Weights of a small transformer language model.
Size: 16 layers, width 192, 3 heads of 64, MLP 768 GELU, vocabulary 2048, 7.9M parameters.
Training: a variant of SOAP for these matrices, 174M tokens, 2660 steps.
Each number is 128 + 24 x the weight over the matrix's rms, rounded and kept within 0 to 255. Layers, rows and columns count from 0. Numbers have three digits each.

# up: layer 9 MLP up, 768x192, rms 0.119, rows 339-518, columns 96-127
# down: layer 9 MLP down (transposed), 768x192, rms 0.0967, rows 339-518, columns 96-127
up339:127126155106143170162130134108128179133140123175128150150118164152143108116126131110156148147137
down339:140137139151132133119125152123105094143134114106106143098167136115153113107098132156143115108115
up340:155125125129095122135122102147157133142098098150184097115126115097113160088120112117100141156144
down340:120116155090149151140118100153096132152103131124137136158107127145153115142093114167124149145136
up341:131192120128107131102148098090143124154076145114126133149120136164141180142148131179149123117115
down341:115116110135108122126118127098125147108125149106136114137100123130106124113141083137112137134145
up342:101130142129108126167129084175097138163090137095100092157093105123116084120114128117113135153109
down342:150112128141127116135126098131154163129087110113122100156151125126136159110148131143136127100091
up343:131139121149153155104126088145110101118123131133125110156121109146157141124110127155106135108146
down343:100123135118157088083121158096125119123140128145125107123134120136141149111156103151136160122157
up344:110098149205114143130121156140126096144144143121094102127135097121122112126136130088115067110151
down344:146194091161145123125126142142084127148149101139140102110112131158134161099111109142170076097118
up345:171098157121128111106126164165137107159142097130156156142101107119139112127171108088135131188138
down345:119118112152168119148156093097141130168071098116107123106139100147125127105123077098113114133105
up346:087130105138141169119113124153205131148138111146126186137107113124116100151094102164108149085112
down346:134155171094150106090133133166114120079106127142123091092089106155144103116138100100158078121162
up347:092139111136115096134137114107126095146153113169172129146113109110123123099125162123082184128057
down347:126189116143118136139123118131102141122112142109092104157156101114121120132111111095073146129162
up348:106123141140087129110116132120109075135117163133104088114152132134122152136120138102132091113150
down348:117141132053125135159156119159138115123149130115124106105134128136135113129141145119151151136129
up349:096134107146125142107116111177145154134100129132097085117142139131127133135143154125102139102145
down349:145086160137138131135149146161126128113132162133090182134117132084177106122144090182119106113141
up350:128162143142136090148147106130115102135118121093143106140111128123120117140131158141101154109125
down350:079086119130129159129104127140144144142106149130180144124156120154093142144089101132096144135131
up351:142107135124195109106124131090097130129113125092148098166139095099139117168115118116116123107152
down351:071133114089121137156148135149143150133139149163127130099139162144089105129118127161169137127126
up352:132092152125153103134114111067084119093105111117187120117119162091094152087153094160116091139126
down352:155128122117168126091145104140106115178149106130145148134156092146129160134138101116120107113168
up353:160133123108117140126069150131097145109150125109151168149164118115087158075094077107114138088141
down353:135085093137144122183139113151104148125086092125168140122096125100090117091114080143106150160104
up354:117127110111112141159175151144162122146122115126109142112079134131106124105120165095106117136136
down354:141150155103107114126087183119176118169162122148104117098104145153111161108152072114125134102181
up355:153116074124124109124141116105147144127132112108150136158106096102141126118113160120115116124143
down355:165097141133134133148140121136153117110129100121088096120072099122111142122136103113134151150135
up356:134164120164148129166115146135175130143111127111127108164115153107181160146122148134099071115133
down356:107138128108111139130136173147112145129134101129174113102133098156124105116136119142128133135133
up357:106160106077152101125153123129162100126132130135159083114152123116104113138151132110076135137164
down357:127137130101124101136176131139159148151085098169141109134150129101102121093116111115117138135109
up358:117137127097111135113115132101113151161147116131145086124140116115137134140121184107121114140106
down358:084151073156132155134153124125142134110144078146126099146127135145145100107121134143167136149108
up359:155131148155138146084125170078091135102088110101155120092055144142155096129111132117110113158140
down359:105172133075114151148135136125123117141156130145100099147145118120102089116136098123115137151133
up360:156087130128106145112129125114162160165090136142126138088167135144112134152111112108110132108154
down360:134109107161107081121160128108178143116115135125118141139135170106127140128109121116113141177119
up361:112075174127148078117101133127111177137113165136120102177100132110112155137118110144166139113150
down361:133115126123104178126081119147139134096112119173151117147134142104101119135107158164111145127131
up362:156124117122163116121112118179090111114145144137113138111109153078127112113111184153093105113172
down362:129119151121113164096178113151097145132097160134151168081075115158143129118087078174118119115162
up363:106113170135162153159118132121102143097170108136121100131144072145108113121124149106128145110135
down363:123128113163089105122104140145055128128167150128117117128153093126141157106121157168078166165178
up364:141152149121120069097069087140172130138111156139115153120137171156143120107152122102128128151183
down364:140103114142129149164130161143096138116068165165143174121140115115145127106144102098147075150141
up365:166152133179120141118134098186153121143084135072146127098112160073088097143111121176086152131165
down365:154093086101137125122113165163143142119118136159133122146153116145113096111123124149142108166157
up366:115133153123154106100117137169129078114101145137141174137135071122152131164140155121112160113137
down366:131138126139100133142130122112125189134115124128168164159132093156140107072121089112107085117120
up367:126119133100120115116117103153107113155123140123093122088105111138098115127115124139109093161156
down367:156110163143110140115120131099182125156153145167077093159082122142146086103104118112110114113077
up368:056123145154149083112125120126114065128113125123147104115091125098152117149136154147147099137156
down368:165114108114091139122074132117141128136106152162065180130086116125119166151094086140134113149126
up369:110132123128133120133150155194153120119094130095151122126091135180124154144105139139070135127119
down369:161133116138131101136130142144136140154122107092147111121121120139119117141110149125190124152118
up370:119132094059128163069092145137136109158154128149133138143152165093134107126131091147143125133138
down370:116122116125119115124120145090099131145128122107082151079132124151141112098157125162145108130121
up371:136103141123114110129128148140107136148165114156124141131151142136150109112109208105147149096125
down371:141105136132157148124093146158131132141150081110163124134134107132127122150111086158137141114110
up372:100137096080121117109101146085136136155106149080115123158115119155102141132101116150141152143156
down372:194120116077119131137162110127100109100096139140090123182129171128132121073099128158129073157182
up373:131099147123099157143139121119090163131106178117170124135141137116089107078146115110076103152154
down373:125115141150139136123098124142135170128069145115136082089148083118155135124180108109135139059105
up374:139118147155089123153087104160109146169175137126160101150146115148090149088130136150119128119148
down374:104126114142100131115122147147143085146096129134156136110145169178130099153115157116108124130112
up375:113105122102108155113144129121158111068147110141148105124114154153101102114140128126092125146125
down375:125097141132093117121167131151110142139069104125117098148093131159096118107102109137147117110131
up376:142194131104118163101136115111123108155141158140140118120105130126104124122092157138132127099121
down376:140096106160135137159131143134130089126064132133067136130149119167155123128196108137133086147160
up377:135124082158108109118148133127141135142167104111101128109115138103169174154115094140147114141093
down377:170122112115137156129138133118159100074120121136134112104102160116097124115114119135156150142129
up378:146120149088140159143149145137136104110111091070147162111141135125108151134145121101130153130146
down378:125119112135159128125138154145109108148098096163166140148102126148097160137099131121154128141119
up379:131130117143100100086082131105107133123185149110130113128132156110143159106109122169100136100097
down379:156124161114146093170129148144161166135142084110133131111132194120126172144109121137095103126094
up380:165136141153176101129133155145171135120126148086124130134162140146127170125161107167118101073077
down380:098166108105146131129111144125086118118128130134124134149150108145147147118136147110119162144166
up381:146152122138141163123182121134157150164107149118136100133160086151100135138104142105108178109066
down381:126099080152094107164101149148066121137104118116175170117093147135161139096146126140152090141159
up382:153130161136125092086102143162130132147132139196134094142107108112167168170140090084111116131154
down382:098140093134144150098107093141135093115097139170042121171136157120095082093162105133103106133166
up383:127139095136092154131168146142132144138103092161082129139103138122140116131138170139107149092152
down383:123142142123111158098150126149118143111133150087172142106129170123131088165161102145121118130109
up384:118073130096126144144115156122162094163118140110154114099137120086123129112175135177139120091117
down384:123099114096167145151110157125122115134085041171123126147158153143141143114179145134170149089115
up385:142137142141115144066115101156131101172121137126123150110114135127120138107098114122143139109126
down385:123162135162156169160092129124085131154137134125086114142135125118099128117120150067119132150129
up386:122136107119122111126149147131147104141085116107169132127142139173150140150173155128105108119126
down386:120131154110152123132166114133106143119149137109123130161141150080104126172077081092150112116143
up387:108174112110126121126111124105090112158110147151097118097145111139104153103140154089099120129164
down387:117154128114097149119172126090152114152163157133116125107131106130157131132075132133119083134111
up388:120088150105148132131145110118158127115141138150126153126128136159120150082123107111118101144141
down388:160139111140115106147095126085110155164134144110143141109140098116143105094146149156154180112157
up389:158110144125130111143127117111137144107147161123102143112142146119150148163119144121114130119157
down389:119102131139148095119127126142153172096240122120126152121121139139112156140155148148136137142113
up390:115117148094141127127131141129143124158116142172129115117152152114147089088105113119107096182155
down390:134109172130111148122137162125149180135118106118121156129160105116110126121122120119154173129127
up391:147156120120133103135157085129161119140140101111148125107108126084098118151129145161061162138136
down391:131145144098173134115120106133155150118142107121135131140117125158127136126161125085084139173171
up392:133118152150122108102135112122123108150126137156121106132120136149147153148140120104140139137122
down392:111134128122106113102102105135119138143098131117124144118148173137131114135146139130117144149118
up393:168143143128102103093127095124111117139138114147117141130144087141134169152125170128130165122098
down393:126101134131096109125113115139119140143102146122123134134117112101105105117075164128160158098146
up394:168110124101135127097131124129130123139161129142115188117109124148111108119115071116137139155168
down394:143148090114121126081156075142129177101182135151065130105104156118116159106100091111102121164159
up395:127110129129095149112121085147089118117161125104155114084109160098155130148072146146145136129154
down395:114120162065126159141097152122119143107143115132133098099139108163180116122144131133107130126113
up396:117153127137107119161142136137089135116184122095135135121124115084117145160118096109117133100139
down396:107108084138165110167099145149134148097158116137146165110125135161128093124122128115146127125136
up397:112082147104163153108137129134145108140118135119146122112136145111114092119170129158103107113175
down397:120122129139146168123112132142141138143131116125134109119137130123135113127166123131123115111115
up398:120128102112140143135177137124084095113145116123126120164080141122150141162119129090100160163110
down398:114135092131129118119116106134149132140165105114157118103150143151136129132186113140146148131130
up399:153109130131152116090133131120107140135148065122130130124109107111132160141160125117122113132101
down399:086153121067106128132163113075153132097128153118158130124142107138123123173141126137125113161117
up400:095102132142113135104096139143151090146150123128138115142148093132156157126148104155181109151100
down400:193106140104139117157158136161151122102116122086103114158142146131158085141173123147158098143147
up401:154152121151097131112160097150171109114113103174171126062075132098140131108109139154167128117143
down401:138082141135121130144127145128108108138130110083147108169203130147082097108089163142125103103142
up402:158139123145152136118126177140158151170101155123111144117105157142088147092148090118121171159185
down402:122093112113149105104136131146139140130100167138092174124141086141068104120146157102120103090103
up403:071146178111145147144120107166132116136131136151086155116089124114133146145060126103144140114156
down403:111135162132128143111176115128145101080126145154141073126122121133098137203131136169137089112125
up404:143114164122116105150107105120133132118103122106136126152140116113158155122154117141131145128111
down404:128119143115133137152140147141121124113117112116129163123129130097118078106123144136145132086138
up405:142097133117120113136116142132105122126113131169147125123100106143167119124160157111139104148145
down405:127134118087117098138191108086134179106121149141101111151151144103128111078103159140141113143094
up406:128162131069105104120135181107140145141144109139111121131119128140110119128111126117123136095141
down406:156114106117110147137132117150105128149096107146099118130121155132107128119150191117131137174140
up407:128120129123119142126097149096138117111119124147099168119167127110140117099122115167111119115133
down407:128127100113061124142110104137127133087102124149151157119122078137131128151151127153155110175138
up408:101116119080102144090118107109154102148123156105135103076106213168158170082098129128121115092129
down408:160100127160081110119116144144135138146081095133167157128161181079178130125127081133159164091100
up409:112107103139053103091158076149138140157139141161173139101115149131153129118094094101122097111135
down409:127127146128092139091088113177144112177127152098150107148159117114152116160161123156146151151131
up410:092124142152111132109128126084151103106148126148147155075152139136152087115107136114099123161167
down410:129136128086160131167133100117123151087150195108125125208102128087098141122090135111117105126121
up411:144177142093128123135141107107132121168091080110137115122132201189135131139133165135114133117120
down411:104127145154111137081100135148147137135147117126153156167112136138086078101118119155143096126115
up412:115128125112092074096138092101105093125154123128149137123094146156140132161157090103161117111097
down412:090121080120155119157152159139133147113157139093148116172117141044151138052112138168132105127121
up413:147126146132164182150122127137121134156142133124129110079130098123152137148125135170098131088120
down413:155132142141204109148148080141131140144093158142160154118137072143157112165131111167150144153090
up414:127159137139105161119138101137103140160137170120168159144141115115114164116139108118078089120102
down414:128163142114159135144172170118129126147119074132109125134145116118117090158159137182174085081155
up415:074109150157172151113116146113107105128184097104087130116094125164147145120139134094157196128128
down415:128108124099086132126123111156105146147139142130082135099150090119098113114101139154146110159161
up416:110125146155144142151137131108149130112121139137117137150116117137147130120142123126181130136118
down416:187113113148125110096154144133058130136149122130132112107097122070159153120131099113102124151132
up417:128106122115137097120117126123111117116131118172116166122130150122146124125132140140147098167138
down417:136128123122075130150153153149151097093129130116113145186163117132150104106131117162140119153092
up418:068111128110144127115107138105139109161094171141155117160120165151137127127147126119154098133107
down418:160088123100096112137133114095134180111132175118140145114168095120160108098135135129108107104178
up419:129132145117124130098097112128047173153174152076144160113120128134153126144149129138107123102153
down419:135126140132126103137129093130168136160089113129136141159127166139115154139127097100116129137127
up420:130151124079123137122126137174124092107154148170122161084119143122134123129131141140123098147145
down420:151170125134118100099118130123113144173138142148148145135129159144170139064114085113142162135116
up421:123147151168099130109156116119067167121186126129125143142143150152136176107152127114122146128159
down421:090116174134153113105129119100130119115175129124124171149134122107125125139176162093131154153124
up422:102147146098115130132100086163121116143159102100122090121120116117158133133082099106122112174127
down422:151131169107140154107163119163121126126129130116135108129160144132158139142111107135100161140107
up423:136104159149076139121115126099128065109120150096147103134156183110184162150131122102143162146157
down423:163091135159143101125116134153137126137132082129135147140161098149100126097161159116124159106121
up424:163179199127073114119122102123145110138117158155136124116160117109142132098148127155114138130152
down424:142109087106142136115142149169117109144126081141107117127085129123128113123145162165152107131135
up425:117112127134096103142094111138092113093088084150150099157153162110140126142094112107076134123149
down425:189100098136108134116120114054161148119151137144141161143087150133113106127099140122115159148140
up426:177149151132150125115125176105072118169117160114190162126106130095140173140124115116143158116125
down426:168156116178129143099110171111089121129087122160140188179099105128139096161113103109143116106137
up427:062145122136056114106113124175093078134139089116125101083087081121141124183134165121140171110122
down427:119114087129100130081133142076194122117111158115115149153114118113116153173135169150089130147127
up428:145087130134139164125135131172131147141139078085137120078170102129131155092129136086116089113164
down428:134095159116151149114132148124132115119138098108144174128105112102121117130135184134109138081120
up429:131139118144131151134130109147128081084138121143143139141143106113092160159122125117126103136123
down429:124169134132116101120147112114115154112136147161102128131180097131133128107135142117136133149106
up430:120070146112153092127132140146120114120130095145153112125138143152080114085140133110117122123154
down430:117159145159096131155111058101137135102144158125138125109160104089139101143134166135071098140108
up431:183153123147145040115084130136088121145147172127101134134152095166136122109091103106120115066145
down431:088169138130112162097127110131082115111142117112150118131112108116166087138136108123115106159142
up432:108099142136132133104155116120096115125121203122192091149108169149073135107141106110092128115142
down432:084121132135140140133139145125141173089072135126158119124148103141156073117153118183163128146144
up433:173114134124123155141083115126143124104140149136147144112182089137113129129103090191119100150186
down433:095199095119122127085170136136140095181133149118135103121118132140128121131128146114141147140114
up434:120151170091100127171100151179155111135145132107120107087118185120126144129130129140127120155131
down434:131143113134102129116148111126115131167130161098124114121156187123120142140143123159147130176121
up435:143107142160156109093122143107157128077108138096190139129099147135124146119156137142118143128126
down435:131156113084125108138150130149146119146107116119172130113154162130109138114156113131179125127130
up436:147090119100153161126133158094108097107122118086102148127143103100139152072095136123105120103135
down436:117140118113124120168130185148099124105075120108081170126127135118143119106088144149175064141168
up437:129124116110105109136147110153143139129106085132140104108139173133130118120101114115183134136131
down437:109149092163128132133178120158125166084148161136139106137100096161165133168129134119130129102134
up438:117140134115168107174167099133138093142161133096118119128134163126152151092137114128127115122153
down438:142172136093133133108124111110143148085174115117115167143102146124117162183126177087125137069100
up439:146130125112112158118096126136101134141118106143099129111113133135152146113123106147121193156163
down439:144120136107123115114110159139135148152125115106134132130145163110133131081104124144124120113128
up440:155100094131129129086104148083091082137154133083127137106129098120119134111116125095142100081142
down440:132086110142142117116162137181149160143113151102182098138073135162127128093121137120097163094081
up441:099166123137141137103108115143108125156141067095096130121146131134119134130108145101120142090133
down441:170129145116136149154138153095146114155099122120122101124148141096140122123161137132135128156142
up442:081137123155118121070142109137149079141116146126139111137177127163146153133165107125152113115127
down442:110120131126165117152124166114116124092116131146106140093097128143131137112071151136126091141134
up443:160145165097090102078128115159139147114126138123139141069132089151173094106147169175142130129115
down443:064112131136152147161142084114086137126073103120087154145127136123138116112163131134133161152145
up444:134074132143134145098132126134130108106101160099143146149113087104165108109135119120130129101118
down444:121124089113110083161140166105144116101136103123141139138148085156101128114151118150121137129145
up445:129154163146104149122095181116125171120100147176130086126135141109158119136136169111170103110135
down445:131135132116107117119129153141126098116152088124149134137131096127132147134143162145117123159149
up446:151124145106113148101101127107128117152117124138143134134127102110089162133107143139132098119152
down446:140120128120182119081109100137118171144127107129103153128118179146083122120121146105151119089103
up447:054127131144123119128128118093075128153092138134094157142119147124131134109112163148136091150136
down447:140152118132117144200127070135105192144160092114147105146160165127151083114136135150144094097089
up448:101091134122120130111136151144114090139152110109105102090115157134124115115154120098121128115131
down448:126102144121134128118139091151134163126169144147143110119121131150167156135139124141138126113090
up449:153112121071165090107150146158126133146121079101102112135138112093112151085135126102141103110131
down449:144118147137146116116094138134167141130083122171072129151138163145116095144140118116153120119122
up450:178100151090131155145172118165112092096149125087118140105123150099082126142134138170117115080127
down450:150128134115066138184111193110095130115155119128113125128162132125155153121110141124128115171115
up451:123095117108110177121120137124114094113148131069113146118155066097111195109150146075109158135171
down451:119152103103138116124102144156137153133164107140130135134108133183133121123131107142117141142123
up452:115096114138105090074093137126124138163155160164147150134099092144140134125093122154125165135109
down452:152136133136082155169138125118104117098150101107125157156128135121113121133124140101162134110144
up453:094160123128122154094135142090133094137170142113131109154164105121132166118129146141130125142120
down453:143162130137111122102174103160096147093112133186128139108146142124120160144075118147094112140089
up454:100127126144104137123121117149088145115129130177066133077166108148122124103086111141137169123152
down454:101144114151096130129154112110109134093123142090139151136146093135148123092122102133132146100141
up455:100134111102114110137153058157141154128171113124108169101123165098099151144133123148107084110091
down455:098102111123144146114099111139173132073082129154166094146123148127107091165062120117137043106169
up456:143109113120112169180095123135136134115143124132110088140141120130173093131099116106149144135122
down456:094133125139093089144216124110118080168152104124102098081145125106127114174151153122173138159152
up457:101127162090123131107110109089090125142119142133157143100145131138118135172125167119145160106152
down457:084143154150148125126140128154154120121164149100092179148165151101103110134143136096075115106157
up458:132138118132106105123157162100129121145130111151138112107154159113131122134138098153125143120128
down458:153143113129109126154145166164113140108180124116144151140137115130153102154152101132147107112155
up459:156165126113110121124162100160136122104131107139134132114113108134090120106138100098105140109155
down459:133117093122124121119101148115111154070105138129111134141142088157149087103147118182157146131129
up460:106134136127091133071161153140105130123122104083146095111142091134150097106154116130156124106147
down460:198150126115150113147167096121120187104088128105114152139161148141116169095112115103112108139145
up461:138126128141148121111115142133127082117150153134141141128127155127132101100149170132116135168125
down461:112136144113106107120158144147132095158120131165112146116148092109108126121127125164151145118152
up462:131138108115210159119141113092128140162093167110110169170174112143132157126146120158115126145103
down462:096139079131143096090159119128123122153120197109126165137144148099072155113129127150165121122134
up463:174141150144135145151149083083169133080151148074100140112128166108146198131109182137124128102117
down463:136116134144179123154127119114120120124171130098163143135116142127106122156168143154113124138132
up464:186143160134115120128117141148156122119130151137106107102091112104143161115115152132117128151162
down464:130101161102145078161129119113184149064141140138094096109104140123086138140125154147168131122148
up465:094165137129115130135102147138185117150078132103164136116118143162136117130147186054128139124136
down465:112141122072127116140145138134146129126093137142095143128117113130113142118060100132133146122136
up466:118111158101074145140157106166139116099122098145112131142137104092135140117107138162067126150131
down466:150177107098122116096108155123140124089133145142143116127113141117140118134152149150046154131105
up467:138112168128147159120127161142126148135138105121121130120147093115121105090143122131119102102149
down467:094117120115125139106134144129122142155116148098101155132115120145157122116166117146143149172126
up468:164096149103119177116128160100130113114107153111173108104109110117130096105118138120131157107135
down468:143114118113151108167107136163100118127173136120117127144159168127162135103141112111154102141102
up469:120153109150111116111104116158120083092132094105136107101129107120148172140138072130161140162147
down469:117085108085129153130149077134139105154153093162100136126103113055105126099090135143104108119127
up470:123143122154118115109091153124134113169120132156173109115105082150147131113115131121115134106183
down470:145089150118118182147113117151145160132129122134140149114145155111122140159168132129071125096134
up471:112159139128134130131100121114106145134134133133128131127126141119110144144165132154136151120073
down471:163082140139165123099139100121139116132092141122099121124146129148083157130135124119092133104167
up472:150097159107173138109139161116158135174144144129096139102078105146088131145123124111121151140148
down472:141130103152167070119171106124138138145127168119148175119134124150173121112108120127148115131125
up473:136136093119110126118109120162182102150166163140103133108113115144097167106111142111103138159155
down473:124151116134143133123115139124111100156106090117126145146197166119102112147177111133175109121146
up474:106151108077108144091115120108137156089142153176112104104070121109134142146136125134123126083136
down474:114134149114111103123163117104131146110161083099135133182173133130073111176168138152117145147111
up475:114100132104142166101106155162136123146168133112158122105154088108143101138107119096104118146119
down475:148126148110118096092111125145110122140144111109115131136119160123146134138125130155128130157072
up476:149116145140116090129079116191141100119127084162146145119148174152146113088146108137121104175112
down476:173140125164125132107088096145081176131168107098168110129168128110124136073148156122169129099146
up477:127084112117114123125088172151116148151128144132134103113117107133136112140133156109142080126129
down477:147128086108114130123113166165141115140140113122146112103105142068099115187110111120167117140138
up478:172123137143134138141136098092118134162162112139137126097150123087117125093091133167137119115158
down478:161155114135132178157165107145134141143158161110119110167114077201107117119106120156137102141143
up479:143111145134116163140112198147138161157098125132124104115137065135115105132150141171174173118092
down479:147113099116153151141131150151101176086107131171137135105125124143155127123141101142112161101082
up480:132146094113138100106086164124093131110155172150071159128163163119170155120151125143119099158150
down480:141142121161155133088166102131114134149086122150165155163118106129112132083166085124088148126173
up481:154144167134127139078097132149172140133118177113110096132090144145111164081110138134115152135095
down481:195137154131153124150128119163132097118130187131112099176127121142111122137109203140107117147112
up482:104097120157130123081166151157163084104101095130139131127117117119151088154112114100118112098135
down482:098140120112133131100140093150126112102129108136175093102072147134167109161116112157147130139107
up483:139099093134088156148117130104084146130083173104137161121156186099127123101106198128083129121144
down483:090133156136136158144129162107115130124128146124116112164108128118132141117187164117158117122116
up484:116103167138123135095159105111122125124147088120132129126110158111118050106145195134182103145129
down484:170125119083133139152122159161130176118117105146141113123106120122143150140134151090137181173145
up485:128114155119151120156148119130121109138151152122160131088116161169122144114135133144119140130121
down485:154073119135097118107128148103176145090115156142114147096140070156176130129103121139144130133127
up486:152153132118135129152138100122136134108126103129143113129155131114130152086089178115172165063121
down486:088144147133149117116139124146130134117112173139100134156148130126154137179113113149140153105116
up487:118117125131124163096127100098147121187152117116124111117114114146081126099095071069094151109123
down487:115129087140123118135110164115150126157158096118099092135147122119103193113153100116130083133106
up488:141137151121134123096101105130118100108140148096116123119190173123113095119142101114138123145136
down488:125111119135104099088155127149138170142197126125146141125098154130132149111158139125125138112139
up489:133100114058136154144146126128106080077109115100144114138146134119099143164119154134167106106109
down489:131138108086145118104143117161121052140137091150167099131174117116152127194098142149163131147156
up490:152103112174094153145109124126097136127163110161148131095135108068112095116103148155106111129146
down490:115140120094131122101114122111089110111086146133117168168102084123104103117124128134143142125142
up491:143102169110122159102148103131097105121135099085115154142172152120092117118117150115118116146138
down491:131170130096115115138154110162119081122150099082127177109124114157096124143114166134178118141141
up492:156125150127162117120116129110123149173120135096141145128157173137110117126133093147170169102165
down492:138107110117187103152150142124112143117133097115111124132114127107116149159153162168206137117143
up493:134157096160107162127132130181107134128118128059154129138151119147100118116101144159143143110124
down493:112133080046142131153133141123138085150048170107104104158134122132123156111154146180139154153079
up494:122080107134126144112146148156162145126165148125132148110137134141195113114089120145147141116115
down494:139118135131152132110127162105145133066163116099105101127115189131126130111128117103161133109111
up495:118099083138145071070135142128176106140164162155109131157176095129100113131096159145093123159142
down495:123119050149120136163155108130091126115080158147157142154123120123167118094137121091112101140114
up496:117117158166149175091101114098112163150132148116102143116144102143129144117138137088122114120153
down496:113123078162146161089134159123060120137141120133148125084116152116124106093109112131184116131149
up497:129155112108132131171156114127119114145132128162114160150110082131102148111153129123151137134110
down497:059119122155098141099119137134126146167079139125148139168147102117069114122136101173153147094139
up498:123138148127148139079146058116135127135137159116131174114149149111130160160159143135114135126119
down498:136108111097145153095123148136172187175130145093116133109136104165143107108142129134149135160112
up499:156113153117138144153115144127146137106124106161112140158105088138128133111123141116102097133157
down499:129172080147125140134120127125091165134199125141087123141142115120090107104124164098152113135162
up500:120149124132125115119142109164119101099158159137126121170136105087143160115143108104156134091139
down500:106137127137153136126163131128132151125135151114138095118142177171164126148156125151121174116129
up501:089104078129098107120125107129130108148090109122060145146174108100186128124107124120072158101133
down501:097089129190108149124129127133116120140110108124113152121100169068142161153124117083118119150128
up502:132148092112085143116111154159113152105122134089104132159069133132118116120097119087110117126154
down502:120114158136164150117121182150140145150098109116182134154161132106117096137141104134127124134169
up503:102161146131087110122137135135131100119155131134153146132101151133128114134115081124108141112091
down503:150142125099149111162128093124130143128150125119109138148107149113096108104108181106129105151083
up504:113153168154126151122155142115117117147134080152127103131123095091173086141110120143077155155100
down504:117133149142111128089093166126125133141130117130143160113130131095153134116136123106138168119151
up505:136094117116134149100113142147126132125145126150115132116119071126145162135156150089096155139086
down505:123070129112121134122098142119094137140135142112132093164140160134164100079156114136147108106153
up506:102171163164121106138083147133144139132132081160177152136138140151148147133120140164130148125123
down506:131116093173102151138134153124111156142147116134127154139121139141128120132127138122144140139141
up507:118083101135150162131127130107127111121115136099138114140131125147120142090069111134104139162128
down507:121099136161131121108164141135128126127082137142169145167111127118105154119133122090118129097092
up508:087117112096134145141122105148098146147129112150090176123092118122137118106148119088130137116198
down508:132134120146166112142118135138096077146141089102124125111147168118133135153172111163113093152102
up509:122074141108122089110074084149130106110097098188089135074176150124153141097135107145165107117120
down509:177107121096146150107110133202135105141128148112142143141090129142146092123132127146125122063118
up510:128129097083179103141129131110142113092098145142153099099135108123109129139136123108090150108075
down510:109131150113089109165143136138144110105068080101123119137170164130178115091103142099147074133108
up511:134106124117110107109139144158114130151126175119132109088136173152143161109113092090091113128132
down511:126084157127122120158110116115084103092118123143108156138148093124136113146169097135169138099132
up512:142145146129114148113113098144132097114147160117105152107123082152133107113148144114133098115121
down512:096156120123136160129126144134107141124155147130160077163124116170116129128131133119131145119093
up513:087117144125075120153091124105098146145126136138102130153121096103119114155114150110094150120118
down513:130104139102154139135164150127136143097148108131130129141119141145128128104168096142134098166143
up514:126112124117133121129111138154145129126173113158087130150154083133142127126136143124104157146145
down514:142106125109091110143142123107144152154124146110156142125131155159109103131102103126138142090144
up515:131134119134145142084081100135111130136129109161192135123103091146157147121146159086099137072118
down515:165124155151142187142104113166107117135069128097117145163123156132118135104090143097125088136129
up516:119118125135110170074132186135117124137103114107142113185120128122136096083119103132118153146158
down516:130129151130157129151117105194163098104179104105106158106158121176143095163148179121101122118112
up517:088155153121108120155162123123105127068105152129119125127099153137114152190131155126132115124162
down517:136129135115111134098138159121167145125136165140123152120147182157137109140161102153137138116138
up518:106166156156126077135118151108119115167115058149147086135164125138130149112167122090187106152090
down518:139184125128124102128141115161128120149137130143164138162117146123150157109116164117112178162146